config.toml
num_hidden_layers = 12
hidden_size = 256
num_attention_heads = 8
num_key_value_heads = 8
head_dim = 32
intermediate_size = 704
vocab_size = 4096
hidden_act = "swiglu"
norm = "rmsnorm"
norm_place = "pre"
norm_eps = 1e-05
positions = "rope"
rope_theta = 10000.0
rope_fraction = 1.0
qk_norm = false
attn_scale = 0.177
bias = "none"
tie_word_embeddings = false
parallel_block = false
init = "normal"
init_std_qkv = 0.0433
init_std_o = 0.00884
init_std_up = 0.0433
init_std_down = 0.00884
optimizer = "soap_variant"
learning_rate = 0.00441
beta1 = 0.95
beta2 = 0.95
weight_decay = 0.099
lr_head = 0.00763
max_grad_norm = 0.5
warmup_steps = 200
schedule = "wsd"
decay_fraction = 0.801
decay_shape = "linear"
final_lr_fraction = 0.0
batch_tokens = [65536, 131072, 196608]
max_seq_len = 2048
doc_mask = true
train_tokens = 247400000
max_steps = 2100
dataset = "wikipedia_en"
Each number is 500 + 25 x the weight over the matrix's rms, rounded and kept within 0 to 999. Layers, rows and columns count from 0. Numbers have three digits each.

# down: layer 5 MLP down (transposed), 704x256, rms 0.125, rows 60-126, columns 0-63
# gate: layer 5 MLP gate, 704x256, rms 0.142, rows 61-127, columns 0-63
# up: layer 5 MLP up, 704x256, rms 0.139, rows 61-126, columns 0-63
down60:463503511540486489497496478525468519495495461479515500522502471471513497474513521436522571499493541533483491507486507486512484505487450506497492511504518525517495513479504535513510508491489463
gate61:516514504531484532492527496527543528507531475503484491491504528508461490519510504499482510471492482522527461527503488540523535525469521551500554477506456496504496530479509544489494495485473474
up61:512492508492537511489465531464485489504496480500466531521494502468528504502464484521525493474481498521525443497491484524495467484489485503506491510525465531490517499525509547528480494490494507
down61:541508502518475491431494490517499499465542526500470462479480495470506475438497515558522489462508516521510556505506493430543504535516485516519576495524521502481502514495527476489507472512543512
gate62:483505451481514524485480552518510512478487509505504477468534486536481502504522471476528507513478490511514506528501487503466489453534489516524471527509497501523489452472458496518504502471502518
up62:489506475528471542499532542509478472498500518474487465492476493509469514480522532504580502502483504517486520497523497524469461491500527490498483514488490507478515501480506412522552542485500492
down62:494476516571486496481503503511465485519522479476485508502512570490486495474483445504513518502510493525457494469546517515451431504493524466476501516513538504448490481506469492562519476511486495
gate63:494501489500515509481467504513491508503500509502495478548466474479537487534478490517480485516524492503471515539501503561516516563475533457499496463541487541480471476477537517492523549521501484
up63:527472464494508570515496494462477510497489523468520454537551526496516476523501499478539546513511412472483509509505507543469499516480472523483545504508448489505541473526514492509468538493506468
down63:518479485495543559500463433510511537551473548513537491477527492431503518493523476473480504508551510460475459502492488502500526500481465513523508506477486483494500523476529495520494509497479494
gate64:521503499516470478508510481513475533464516516482492473499518513498438513489477505476481500513484491495492501541508442486481500498525529524473510489527476461476515534513454515491509460500531509
up64:468490515487522530532480520527523468534519489532533541499482501492498499492510488519504517517491491510495506473491507482497497500476493527553503517506529529546507512535514464490512515503505499
down64:527503458482528509486474490517498487531461509492526488515504485499466469489465527447501516514507504544494514522546504491477469462498517488490479502497507490485499512521492458450505487503504490
gate65:466466435552517449523477540512453542506468531492525535513479492512530519544509498491488488491477495538427526469481543502476527535502514519494466503489521512485521497484540476514482522515484507
up65:529517486492511576519474469470531444510488448554521484501506497484467540492493529493463486529513527478476495496519496510532500543542535502508502488504500497504498535449477494529511441478513536
down65:473466475513522442494476505509504508499466488500475538454479503493464476512523496491539476504492515460480522461505488507476535502479473485459501521478488540533516461456463491513514509487504526
gate66:526521506525481498528523543546523471473492466533470550447506516520510509494501503512548504507473460460491522474537469477484517506525495494504530537499495487530510463471492490522529541519541541
up66:558461510444472528508555494522532497478517510521520478508503512459493548508495518473529503536484515520497552556443488503557516498510434490499484557477525488493496519503476505484512502491527521
down66:459482487485477499496477495504537511491486542539473496533515476485490480486460481470507485513466501491557468522467508559499518502473468478497467486499503508524482521472526492457492528494466496
gate67:510530487492499565472517503454492490512475471429498489506546500502483539510498479562473530490511481517539497514481482483503478504484520481488473495484473541502478540521448532484494552547507485
up67:465493508524531474487492481504451488543482527485513512512508497494546492492508521496507544568515464534523513514519549529558435498512489470506494513490467535495512486518499526491494499496507516
down67:473453553500504487514497439518496490555487550477506527494490505480564504516537518489527498511491497507477541509570532485518522526517472539521520502409479492490462499512538535573475523495471495
gate68:519499498517533461485502556517498496479467524502500476452480528491468524539474498475500492513484534492509461496492497502488516484518523496504456503447524467526496475497510513501489519548542525
up68:491502488495507491476501532510495501505504504504509479507511493504521479486502471499496461438448529472500521499469433514493515480480535468492502477501460478513505569509528483528490466522507514
down68:506496509523481509463476489470496543493479503477516452527486507492473494490529479489501508496464496515448501505483500519473478503505466479508544491520495515486503471546496495486493490564507471
gate69:488484471471529476492515471530482487530499471469518451480494506534521464541542520524483527508541513512506491525485496525533529491486533470474522527493460536485499479478491514504506486503447534
up69:491480518472497454427515479475549473487492517500493504507503451518551505544526466493548479498509496516511516490496515539512444529489525471520493463545483511487503502506496494526477508511531508
down69:505546482507520530498510486504504484451548477547491462541477500479508467481494486535512536468538488488504478508533458473477490514483506508483497485511463533476468469493489520490469500511479481
gate70:492482518487465515533532474494484499462517498452495493492523479502461470460470497524477500462514492546468485505470505529527511526466502438507520513559511487506487503545521508478496514518508467
up70:525497446529519497498500515499522494480462470507512533475537525490487502501474470514545509502486505484498518522481470509519460497577469513476494526460507511509504503524517504518511536467479540
down70:492497506505540511501469504529522536499486466498456505517499513469489506510489542534482525480517513487485511461522478483494475513483544503516491514490484470550529489443479488522506497482489463
gate71:522503547488467510459458492532471525509487486497505496485512417523535495497553542479553484530514513518496516460460475484505528500524462483487468514501518482522511509480548444494502443507516448
up71:498512496501494454510520476486497482447516515521518477510470520492526489556510487490513487472499522511526458484495497531530467554508471497471492495502495537505474502540535515508478540499501518
down71:513514517506465456485554476535523524473499496480462464471527495511497503540465479461541505488495465491511456543473474514526547505562492489457478532515497511448477478513524533541492528500535536
gate72:485479504541524485479489511500512481509464543499517508481513492528521506542514540514497526514512482476491502494510464511590478531494507495458491502496494500519507493507544497452485507503478497
up72:473502505474471511508490508513519478486491506473556498507522479514508505501478513494485493509512467475488504466473455470524476490474473492507472534533467511515476502504492531489486481510483517
down72:508458498473512462515508452478495471500496498486480495488492532461533483516513506480565502512505496472493482455492533495504544519474419509517492482503488490522508484495472504460506525528499515
gate73:528473508495506469477483438479500524522488534501525499534520484507494486482503477510468477502462483493504507516442498499518492478507475521504509520492531488491480549478492499498523501509500501
up73:502496498478513507468468510527541526474494491476500515453494531529514479439503487464460492523496475506519498447501512497501522531507499496526501466480469456518495541503468509487487515515515498
down73:489521504511523512490534500506471468506490539508527535499499535492502480507505550481507505476507541503481534530551477476510499503535504474487542464487490492517544501537497498505522528534520532
gate74:476530522465427491443496488487496521529466498494525534482494521485481487477478467489508486485502529503514460506473491500463494493510472495492442521500531494429496518468465490480517527514503519
up74:471489493493494505553495495471506511479488534484508514467510539483497458470495509456556553466501479500480485551509532508528492481521520478519471506514495500490480485494498529484487499505492466
down74:531526510483425508492507540536501481460498504503513513479497533505459524516523483500519532545499503495515495481522479490502430511537513539528515478530534468503488479481504513455529507544494501
gate75:508497478496490541504489516483558515460472462472490512489521477516478508485477461504509512521533567498511521523541501492490497543473546501527495517481474515497510503491506494487503523491481502
up75:517510498515522503524468513509477479524498482520524495527507534504532528487479527456445518517474470517532505496462501533500472484509508504420515479521508516541531539510480460488475567506510514
down75:525539519538523486514464515505537538518486512458477492508506490479480525493518506512528553454491511486514520516499541530490501512472502510480511490540521510505507485550481473519451516509556536
gate76:493473492519511545488436516472478515499501441477539518472506478514467510516495512467493516516487505527515532548506477465519559505487511520507473500521542528523526457501530534449478507499516473
up76:521541506508506501514521491559486499484467501483514502498534483505505470458512480509523497493508530473495506501483474476517525532531475492515522479460529449507501463501491487491504477495521525
down76:492477503463487500503506503528509512538538538529515466524501531471489502487468490460523474450498484493468517504485499492446490471520472541531506473511529496525516532490468510495524500477495509
gate77:481552488508528489552501475526506452502517552533459460566484520529528479521541472491472526487514523477503500487436513524537523534495488512459529499502491504503552500482502490473504505562456522
up77:510512501508485496489473485491462483521506500534529496499523511552539485502481490460456517499507504519497524499489526510509505452492504448490481452488488487512512495486529500503538497489527472
down77:490480506551513499469509516503470506460494509524533504455455531517515512517517447506503514508515505506543474478498468509495484497500500511503478513505484526539464495518485446483493518519484501
gate78:440475477509511496527532506576529490486475515490501461503486495519476502527523509502518433499501525540499530493530505501485515520554486519484502505497500487469496510500495485478471542465495512
up78:513467532491509507493536466507509517517523509518505497473545470494507495476523447548478502473477539456513461490461542502483483531412503513452512501513511483480518499488535481476510463506464530
down78:525513517500520530498486474481487520484509515485511463494477495510514476451544480491553500483515506512526471468467495502497496511458548536502532499513483483537480467483464498486480468480494469
gate79:503518525466485503492502498481534522507517464496520505491529558514528515487479508499464490513524513467536464452498452483533517525481484475534481479497469491506512531454512445473526530495518475
up79:497469525528542468518483483491494532505490518479459532480479510499503566492486508493546492472564523481504512496505460529479525537520511517480513477526518506482499548508519530502497503524423538
down79:452499500513541504500518455525523494524487514471576489484527492488454528508516492535515494509567531516509467471490506530499513515528571504486436498431499474539486504515525491456499526512530490
gate80:479527493483465463490518509495511522555489513482522473507538468515478504484514458474487480535485546500441566504454511533543501494466508525470495521514514488509518465471494467552526456495452464
up80:470479481517524507487553476516532513483513518478471502519518505481553467510450488515502472499518491502535516498489539553504498506491493466503494498501470502503470518491514500484514499504498514
down80:490494474542520461491530462544541476517537549519503491510503503524554505485497552476467503435527516482563473517484492533535515515488503496532566498501432457517479545457485518541457470514537508
gate81:473479508497548501516541527473529510458489434496523537494508552479497531477543501497474510492515542493564498515547530506487508483522487441554489502494489497531500483476522510502490461545496507
up81:471501506470527506508528516518508526470485501495465538521505435472521505548501524486457535521502556532453494508505525501476464468484479477534477504466470495466469481463449454515499486485474537
down81:466557463528505544498482493462540509488500497462482521556523504472457509460474534465463460503495481526561516508521537523505518523493524531473506502551508504522506481454532565495492546474469528
gate82:496496496499481495464498523512480499556475524505520470470528489523469488562492484467501492493530470444505480506501489528464501516531488492471477488490523549541499535488472544500523450515536458
up82:450510515451530483546479493516495481465474489518513478490512483561484521517459505507484508521472553488499481484512501509493486483467525513513507512453481520475521475476533493522485543566514506
down82:494515494521547499514497454537455540535517474500467483523510495453515489521513502537512519511465552495514488486441521493496488486477523541514510486480525477476487515507507496472519493531521471
gate83:462463445515530498471476524497535474528512452512508493536539484538531470438525468470517473505521520477508504496463474538514515470507528474479509467526546518513538490484515456542469525468489504
up83:469517465507493532515507540530494506494540473460529509539525481544473490471471486506492518481509534542492495505495520516474509499537538464528481466420476524459505485471514454500510473515486476
down83:472477470505480506516462472484522524540511454499476479575505521453506534497485498471470483510512463511471490504449499508494484520479552501520553517482516474540521526504486428532492507494459478
gate84:466463537507505533502519532490492491439530443509532538465507498514507490502503498512462496494529494500530509496544482508492478495488519492489493558500527489489507503498525508491550474479485441
up84:483463483506487528504496474470488526480484519513505488488478503526470489474534527485507501447497490532552498485488548480476505460470479535494447501516494497475532513486520503530457538500508564
down84:498466520504540454501454506472526499486465515528520483473477506519463499509520502491517479504486475519477509458529490491487539527528487472512532532504552501485492482515506508502493504510461458
gate85:503456485481496516495492519535504508467489482497412505536490500461509494517529510513492537482447500484474498569545477476536487504479473463527476515515475501503500568468461497483514511504534514
up85:462558502452489483483494496456528476489475481510478461497487508497464543465470497531519482498517497485550513484456474504549517469574509507495460557499541473538506470536508477563509474522462491
down85:491545498441488493491450525493468495487488543495556508463475523511509558453504530530504519514499449501518503475442478502507563467539522560479513515485555522522518503524523491521505476521490490
gate86:450483472518494535504527491477446499543496516511483489521505494531499474536485511494467468487467483477505520507505524494505501495496520498512516461529495541511463491461539505481493532484494500
up86:463458512508472512502532531497492519472524503503465481546476561523530480522493491467463489501474491469474512496472507540517500481543497452510519490497510511517490510501503503522493512555505502
down86:503481515505499496478520492509519500451520500502538538502488527494479493509480534504444484510516478490485508490431505494463496481529508484513515480455500501528504479552535544502494480512514516
gate87:474479493485475472492524461525525508515521457503496498505443533474512477526500508531474532533534518516495499534456473472529509528505525478455497506524484465476501526528535508467499505539505468
up87:528526497450526481502501497491447485537522479529481472514530497522509487475499488535505505538496512483553460482496519455473482480458502497476447492540556483518513494511486473493503508515491507
down87:500510537479489485494503490479487492518471509559524489519524469530476500522513483483479492472480483472492489477459466491493515511520482506517520486516522487504483512524532496504494499511491483
gate88:518471482484500517502493494470494508459570492505508504520514488530516515516475476520524508506499498493524516495495495502501491492514481514511486545526523556489509509497476507491511485476499488
up88:453483493511463521532476501499512480543520529508523452511516518491508473482488498487512498470474497486477493545503458471495528497520477459478507471470527490468526457472540524474512547487491498
down88:493466480537532494535522513487492484476548534497532510501526515493503468502500528490513490477452497515513484540536519515494516485476483525476530509495471487517518488506528527492492481453493453
gate89:546469498523528491461529488449441465505509552502496446493523502515512553520520454518483527488469460493531509548476494486524511488513490478526527451519515539464499492478497432510497490542500504
up89:591474509508541521491485472503482506446444543530483465450465474470470496511545453502523474481524495476483504519458491493510494506479503507511552487472507488494510461481500474516531499495431527
down89:492509495490500473505502494468506501491496483507491499502471544473480489549524538507512456511473490503505513491492493464504477524472506492507483505489479487489472512520493478461477498507443478
gate90:524520546494496516468510505520483544509479510502493491512560461492514567483504471542515497510528507484519461495516462517506518513495538504535482510501488499509469524494512531466502474526501484
up90:494535483487473497490513456458496513534466523530518454487531482493448497515461484487521531476466512522489510494468502465504466543501459505504544523458517519465452524534499511502465490546500476
down90:489473474501468485493553485496495505502525511482476480482543482476505486511483518520533502509529477506496518536476529520522506480460488518492494493496503505469514452458509482498504475512526499
gate91:514475504531526521483484500549502500466489496475517545522461485533486503465464501510498532521498508510519493500506510516528515464493513513544521457521468497526492531490508468475484518450482518
up91:473513499493498527495467486515504466510515493478527473573483498499486504514509538496519499515539499507508518483518468544501536487452538487467536483535500479486514485515473505477517522486461476
down91:524476489495518522471485456498516491521476505519535485557491509505519526542501470485500504508521493502525479495495496553503548480501489508512520510523520522538529460547469501500517517516508497
gate92:514528465456498546545465528479517534528475506519494502506525481525495495500511476468471517500520523516480493487505501513507462462508516494445495478493483485448493480503495498511478434483459501
up92:501480449543538566481535477512502508490487501490496525524506507491482501523441482526480550526507478473501504463508466507504509517502487451531553467463485508516507507500548500513485481525509533
down92:508464502538566519547498516511481515522524510520488474498506523493496472496477477536518500497484545495500496477509530573553492478503514516538500477486525498511459512488470527491468463466512491
gate93:508513508450486480511518523541502525496478485437509520512501529489484503524490508518482525539471513551494497535535494512534473514541511500538501511456557540463534475483507513497497500546523505
up93:548481474503482494540504487482471499509528460452488527535477473477498484502476550519498477457445492488519470468511502480553524480487472494551482521481511518510494540474492503464487459458470509
down93:504526543522505481507513495467533466505508455512498500490481525482501474555504471484531542477490490502503486512521458500491521513576506510498526532470503517554524471493459491505503489486490470
gate94:508504535468500523517500497522497523517491443499495475535532513518496480521505548487504508545481487519482453520484531497512463503527495502467481520454525502499474467497506506555512485478456501
up94:510484450514497454477514503486501506478499553511478517497469507498464528478481466490506479445587552485516505471539491515534529499515487488495530491541504498512512508488462500479516512494509496
down94:490507483484498524481513456527484494471475534482490530509472527487481515495499513504516501478567518515516506526551465476481518520503464503469488488512526487513464508452491504430519544521532514
gate95:511532523499480513429511486522519480513542505526499483501491512485515518492495474539506451543523542524506505495512524512508526441462534454543498472505504488528520494512493515510504502527546526
up95:551527502508524453479508519500450489496480501503524512515517536484476547533506519480510500468512490531489501525514501488551523530474469484509546489485508535457470518500513482495466455489478497
down95:480517486541481528481498510513514448516493458547509484534506480515499493482458446478548473500503496507500514491485487470498499492541530500459501470500504526522475473520504477490490505464493514
gate96:513462484506500486511517506497486536498507489475536452494461561510494500557442516479484510497520516486517464456522468504527477543470484510473498480493482492502505470515521572508469479466513530
up96:529486524501514488519506486461467508509522482483524468454503496498441486496484492517463523501530488514510466553490456512522489548540491489475492479500465495494551481495520587582521510514484526
down96:527483499481500478502493459462455571513488573542518499508515509514494507499521495493525483500519484472557482469503476495514506567482513508485497494480541464528539478493484487438515550498520550
gate97:467460532512474545529502499538495515548493484498580471533511512538494515541526499445520477497514501478510494537528493503488506481493518545484480515482482509486489474507471516511476480510503532
up97:504490540523471574466501498493473515539514483534496461527489537534486511532504537492481523501503516533504521521437515513479515485508499487506517451511444522500501501490483483491485498489491493
down97:493487468534537484525454499513489490498490520489503484503501481536494477483494481526505500476457492487488507507489561544520480461504492490527526526488497501481508504532520488528509547505461521
gate98:533516501492518555523501476517486501477521486553510463509498537489480489509471423485469501485470486472485503518509494500480514470522492528512477501486500534483513517510470497528488476468507507
up98:479484463486488533486494506514517500485522447519479522463517537530522503520562513524515524457516533478468488469502500499476509549550504540538530489473494446527507478505470525536518486480476528
down98:506498549532495507478491496460482445509507513490484476475521522487482472528448485476503479502505526494435454521503532475466512481498518512489502493487516476532477522481480524511478510482539455
gate99:482502459476504506471485548475466538517506535458503543521499492514505496484503484500489505497530490483514499505533499503511457470511531487505471450537467528485489480549468497461522487474463487
up99:436474437521484523455511512512496562503491521489491516496504496496443536494526500508502464503535485515482517495469515540529477480492535476498506471537505546533521492531510494468494504512481473
down99:503485455479484531454482480453520495484500478511521492483546488495489505544509482494529479487500524479471497471485504491457486455514485518521498489521535522523489538531512502494499487516469502
gate100:439532452537528525479466502496459492498480501520486510502500526483518518514517535497545463524477488508490523491455531499526534495511490480488482485514524540508516546499494486509510462514506503
up100:541458463464530523532457496436506464507482509465523496525550499562498484504447501463514497470525503472528493541527465519529535501522530517518448501498491454513498437491494471515493497512468504
down100:483492519538467506477466526486472471514470486487505494470495502500484453438482519555461541529505517541506501555519466495517503479479483483516513521468507521456497506482516527490461497496521517
gate101:497509534475511508521515471505506451488538484506534499483475509496496514508481506480501461533540482534513506502500514463514519536559486521524507482487533498502513538513481519497476522507498495
up101:480502506540464529469511501513473526474530489508531491503492517469463511470498517510462483537509525487474478503504496482537532482483491462492483503522505476497479545499452493510500501512491513
down101:538500508483565558498498442476486500441540480538543491471526524465497470505495474478483526513505487497480473496498477487472493466476448502523534486496520469471471528491541485433435482508484456
gate102:474456457493496516495482546511486495519484505484479533492497492503499500478509511440501513486485487529516502531515476485461500471470520518550480513510494482500464492509498495487495514508514520
up102:494524474469512485488500484447504458464491538505528450498514510498530530511477508494533546507531467482517484499529509537499569549518513492481492493511495470522509506526527509489486483509502528
down102:468516489508498521491496514477486492504496488472516496508537497476470485498458486481438491511495478517507477512500469499525487481481512514487501509499506506511514542452513500451505538552484499
gate103:477539520475495460507502535514435462440521478518518464459506440462489486515522532490555500542512518485516508520550537503547488498463538466565479530573496502482519474523496473491539462461509488
up103:483531477483503534466477504512508474490512546527491514483493488520495510496493525503512517539492514501531498478509496496486500505481421501557496480483518508506475487592514548489445471528471509
down103:487440507480464492470491462489499538522473519474510511495520508522505559508522499470498504497490461515511509480498474527532418495498503470534492483494536528491514499510476509467512505564500516
gate104:511535503516473526486525507521505509479477504522506481527442501537482496534479494497546490477437469463495514488496491477546503481506499453500461489455527532537489542531443471473502506539478440
up104:420523558479503513514501536518456519541507549520535511513463452488440488529465516515472475523479479498511533475548547493516436477529484508502490501469500477485493522502497523497555494524502482
down104:527457517541545491462541511495486504501493489486520515452475483489518501540493480518505476456469504510500498524486551530506493505507495494536429466491475426528522494513547490492543468490465510
gate105:502491481459495519486517524504496564497500431494492544552506494491468472522509488492506500519492427514477506488511485532508473471486514457501521515495525508519498517481507501529527474527498474
up105:512517477523468495517505517493541460496444512468449509485509472542498534504473517475436475451500486457496492508544465463554480459532524470503451540512489522522487518497514495422502510482521454
down105:532494495496506526473524472491536511502546475507515493527509480504465481526482443496461524474527506512511504566506473534537518503488513539516472511495460519494528525523535554530504535532464523
gate106:485527520465502508505480521494503507462498513505534509519490514467524524491530457481464501501521529499516472541493513498489540512517459535499495527515493488499468517481504513533467506501515491
up106:534509503520468449501497491492461539477489497533482510490513502535500470508504477511524503496509468486477523452506502505438490511491534449475490477498477528509452549470511457476581500527501470
down106:506522571487489529475489518548440532495487478531521527532491487490507497481544483480480447506467487524488512474488483519513505487531510518482545498553521498530486503535480504458476498505484528
gate107:497541502515494500476501504524486441465529514491520522477491480502510485506501493496538533509548509480519519493505504496470540477503513510485509490491477481511454480495469474444497510513501461
up107:442497484487508483574492488519492518504466520523459484577524516498480539511523508495475515476517515511468482508480485478493523511464520503469493490493502457491519520481519538538498490491499547
down107:540456480472464526517505462515481518510482483463466445519534522476446501479534472512474507473557470484520487507520491502511490492443496495492482491540517469435504521526526493518500493552485491
gate108:527468502506496458512516529521431509495481478503518514523470487533509542513491482543473498515505484507526450508471511488518477503515505491545521479498562505501494456532518533457472523503505460
up108:489495490512487457449513484557472473508540454522496551490523466540448483484530521467501490480460538498524459503547458485496486482515505504546519500520504499506499445495473530484508485499474465
down108:532465516488466442510473488467485475494492503528492500486500493488503523511485525551510537506479527485522484476506504490498463503491492527505528513495547537513478454487480514484425525486522495
gate109:478493509505519480516514462454514464493459513518507503513493476534484490508467469474500512485493504489519532500496436510475496494495530531522472491506526511478512488518537456558481490526501510
up109:508511488477492521475513476495527439479503530528499431496453487483499494495501475474526533552493496507522526469485514478465513457484506509511504510522496512474485468468504475534512525489515482
down109:473512519519489511490495482499518527493520557496522499551510525453501517474508468560500478473488482485501507469493514488509518485524495514496512454494454507506491481510518488534497502480497504
gate110:477535501501517478529514537562524501485519530516454492521491516510509506485483529505464448494554504497477551479494464508512480503531473464527510509457497497517488516472499497487471517490498526
up110:467531514501477473509506468497495518537565521495503500492523515469533497540526476508492488504506477532500462476522476485537443490494465487512517478503461545482508437531528548500481455509484529
down110:524496485542507503519529566546485493512541483486497526528490543517500522474511527495491502482550472509467539462499447469485516502514501486471517487506450509538495491522470542512484463530533513
gate111:514539498515505512464501515485514506497485516485532477514501504541471466488505470514503490463451504513527478517483456475439458582488466508502444520465482480501479521489429473516463503483521511
up111:466502479500490568458528506506491486500477485513462514509477502492521482507559478513499519521512515559505518531501466474480514500492532527533496507484524476504482506505526504463510490546483520
down111:488531534515497459512519476516530491493534507527487516527480506528509549440484465497513494501498513531508518519470484533505526513517534505497487535511512486454483520511514481526490521511502490
gate112:484488502512531498503505493485493503447513508530511499521513498489507476546511503536468461552478508478518509498557514517466501523514556476513473517545513522497471486486499483481484518511488469
up112:492491510473526503523513491501471484503481461541478493483468518547504490493498560492495520477519515502538469484481499508513476509492481502514528462473523479552501495473487512508496507524467555
down112:496464466501526476526499483515548497518495491503491477520472504531548469481504487478493490487526497518522529497539551492489538498477469468537479501461488489452453497533480450526488502527487466
gate113:516513473532514524549478509507487465497535506508485462551530495516509468498507490494490495477488506489499517528484469515502469476504457482469546493474462489503524530505512470478523456464498465
up113:495502545521516509460531497522527514507515499494518502533521462479504477498499509509499476522499484532555504475498520506511521509438532487496513471489494506515454527495498468479505553484484468
down113:538511506510495498471458483505478500511474508501487492492454501519484527479491485526508535514518466517496476497502532508520488576501492504492511512524493463479522482481501502475524489505481490
gate114:491522510466476519487526509518525527557495457509496495486522462538499502485515518459507484526480496483530510502487481500482502468511482521475500513457474482477546532488462449493522462497529534
up114:539489478456491466501495513491493494524512485524480536466489451485455522509559505511537495465534568479459485533468523501534503509479492480485490558517504486489513476507473545495463477461496479
down114:525498506463489482507486462502475453480508514526473527528442494488476545552524537489511489503472523468523451489494529528496513500493487606493532473496513508525492457507489488474501452498547525
gate115:516526524498474508528513485495521545535498509481486485516479519482503489454496465530490477481509505506502499448486443489491466534516522492496480468488470522503489481467470484501446481484526508
up115:490471496486512524466523517469487488474542490524473449484510495482504494487478490466506478547467488465452486500513515518516489561505489505491536480502525496499475515513491519501508529472473488
down115:489465455494513488458453489515524515506489528488539499473522505528495506518490527497526457509464484504519500470516501498493454495497488497472502456501507511458487481495487470499488525451531492
gate116:490476486477472484493460515498556440483502528509481510448535489517478493511517483523485480528475495471532426459495451512510470496492508504489496489530509550484485459511536528456515482488473507
up116:520495506484457502505466498529485497495535486520528533486505527491475506477519539499483453500463483483509479507533471535499487493496488498469464503507508507475537547465483503530546513471509530
down116:494515437491507504461518512530495513511521464520481485481504512508518456512512484538476486498516534468556518517526481461521464486505477507490495498554505478495504492487516472483485451518489521
gate117:462499537506511502507516508538496489510474492571477537474474524427548533541525442479522531512534519474511516484480507445539496450490525497521485487459543511502498516492528529523520515530466510
up117:529450502464485486521521469502512513477431513530517495508527449477475500539510462510433501478519466495504478536497494448550492503488497521506514539507521496505466513516534497500505525485490500
down117:514480488497510464504467519473508512489489505491495493515487506508466484505492524541473553484512497552486507499518511466511464474518507487515496473479532534493524519527550490479486525548522424
gate118:471507501494491492496528469533543487514512462475468498511504517499518483474506454485500510523477506482505496483491505523515503490475510485462449534522475479549526538485422509485494451511510468
up118:529546521470463539528496526481485465472530481485527457484512531496446533464500521491516533514468512527472504561474451505502476524501502521526506515510492533503492498503499462523499465474517484
down118:477553547514468498493486487506501506464491497484513545531539473512474516478504525484533539533493462476496487526520506500494536516476524510548520489475501490471499492502528511543538472476493509
gate119:525502506514506523473478494487522538512480510485483511467486512505517476468469487493471502445514514502549470492491508524492490501537423469470523490495491532506501495511519520513501490529483508
up119:509515484505478520507514525500519493491538493473460505493525492436495469488456511495484567470532477502515478487563478486479493500537493549469497487502519498486522512478503513489511495449490503
down119:489493533528496516520446496449524504533492536510486520476478472503474513461478489523506488459521503568531434520516524500491509508491441458512558485502501471504501491488502479489478504504496489
gate120:472475531530533512507506496478518490474448517493517516469468531553493552492514506496504450489538472486487492498497436516515504538520515552522488517501521496510486453512480494520494480489484545
up120:507454504496487508500506500543482532474473527472575520526463466542479505508535525502467517528506528494532531493483520481497519517497472552503465503495476511497548508531492515508492535508481486
down120:493490492500475493517485529498510512492485499500520484507459527548532510478498500507510453504509533453473485548460477483492474500540504503559546504457519514512508497510504521452484480454483560
gate121:500474497533514506504501516528504538493497536498524481540539551471513459466537522520463510469542474546518491452510469485517490511529488492482447554491520520503538511504497486493473523526533515
up121:506506492517471528493503492502529525468507566467492485496492529453498494476532507493486509469484469518495520461462487502518524487497505510516492495502486491455485478488512501472484500504480519
down121:567497488504491482483514518486496511465508486491528496525485490551500480530506463472513489529483437509488528489506465529506480483471517482494444486483482492516481483504489479475481493535503508
gate122:483500466511485526538493496511496504498496531540521419472461503492482464505468518499468524499496533504526514562482520521476495488489512516480507486467493500488490483508475495485487475518469565
up122:524521517498455529501514519509507486534491492493453550433517514481481531488551497507513492523462497488451430523474520511513463503486522483500529515492486495526517537505559513526513502530513480
down122:523484455508490510543513509501511537501507464471511484503500459512523486524497533533529482544504501539480534504457532506504471457438482478495505540505490492470494456519527467493517480526498494
gate123:506514537487480481495537507533526489479479444493494512486506458550516494483531499481441503511509549481543519506497447519514465522500467503508492486489494531494496466436458508463495503508506502
up123:459516484461507486513487537518574486475489472495524522484502484516507502484473496499511496495470486478495561502531491512564511506479501495517521485532480504491494519475478470488522481444489496
down123:469490486484510488508478524506437525525498527492512564493492467463482506460489472488526507482495463500506539524510565525512534499496476489450534544502536493505512548510565472492516548480478496
gate124:522520517516491491539506491580508546493488496524482453509520522519464481499512445469480494498482512523474485521492484516491533498488487546443508492477540476480508527519502485500507484513498487
up124:504472469456527484513492551468503459493506497486507485537533477465496473481513558509546545462521468500509488459488516461499482504488526529539448474534494528503501480466494509502517517484508483
down124:468517491514477498516478502455460479499486529471469524504489463468495534512527535487515507484496465481532539504495503495481498471510499478487482505529499510522493469530479495553478521504536479
gate125:476512462495515480468540449514534501514468459498497516476490542487528504472503526564452497477494472469499524499509489532524522515464504466485508465495497518466473504539515509482497539499494475
up125:489487479483478492493520529466526523535508516509514464459496477511517506492519505491521467529459513524474473454492507534532489486487496526511449514489497481450485488450501520500502480518526462
down125:485516523524477431501477468572508513503485468480469471516525451495508501455497480492504562532499480492479523494521516500504545523462482524478492478515499553488510488508505499514511454523511473
gate126:478514488470583494475489536482483490469511487473499496505542497480500497540543500503493504502523484474511488500506492465494479496527510513506521500532531533548475550483470493487527494506526512
up126:498472468521537508484519502458474462531486507492472471504507484494530508533510474490506503496531484456520500474508508504529501509503515502511509464491483503483519467502488489468479498499463469
down126:438500519488498510498494522477512495486504440499573528516502466499506501500483515501465504511506490508500452465511501496514461488486494471483497519491497489523509533483489509474467448485514484
gate127:515485472469490503506536485457562511511481522477491466502539522473476512494523511495534502494477519487503492510476446508515518520546486511519534487489523502527501498498490478499502497478461467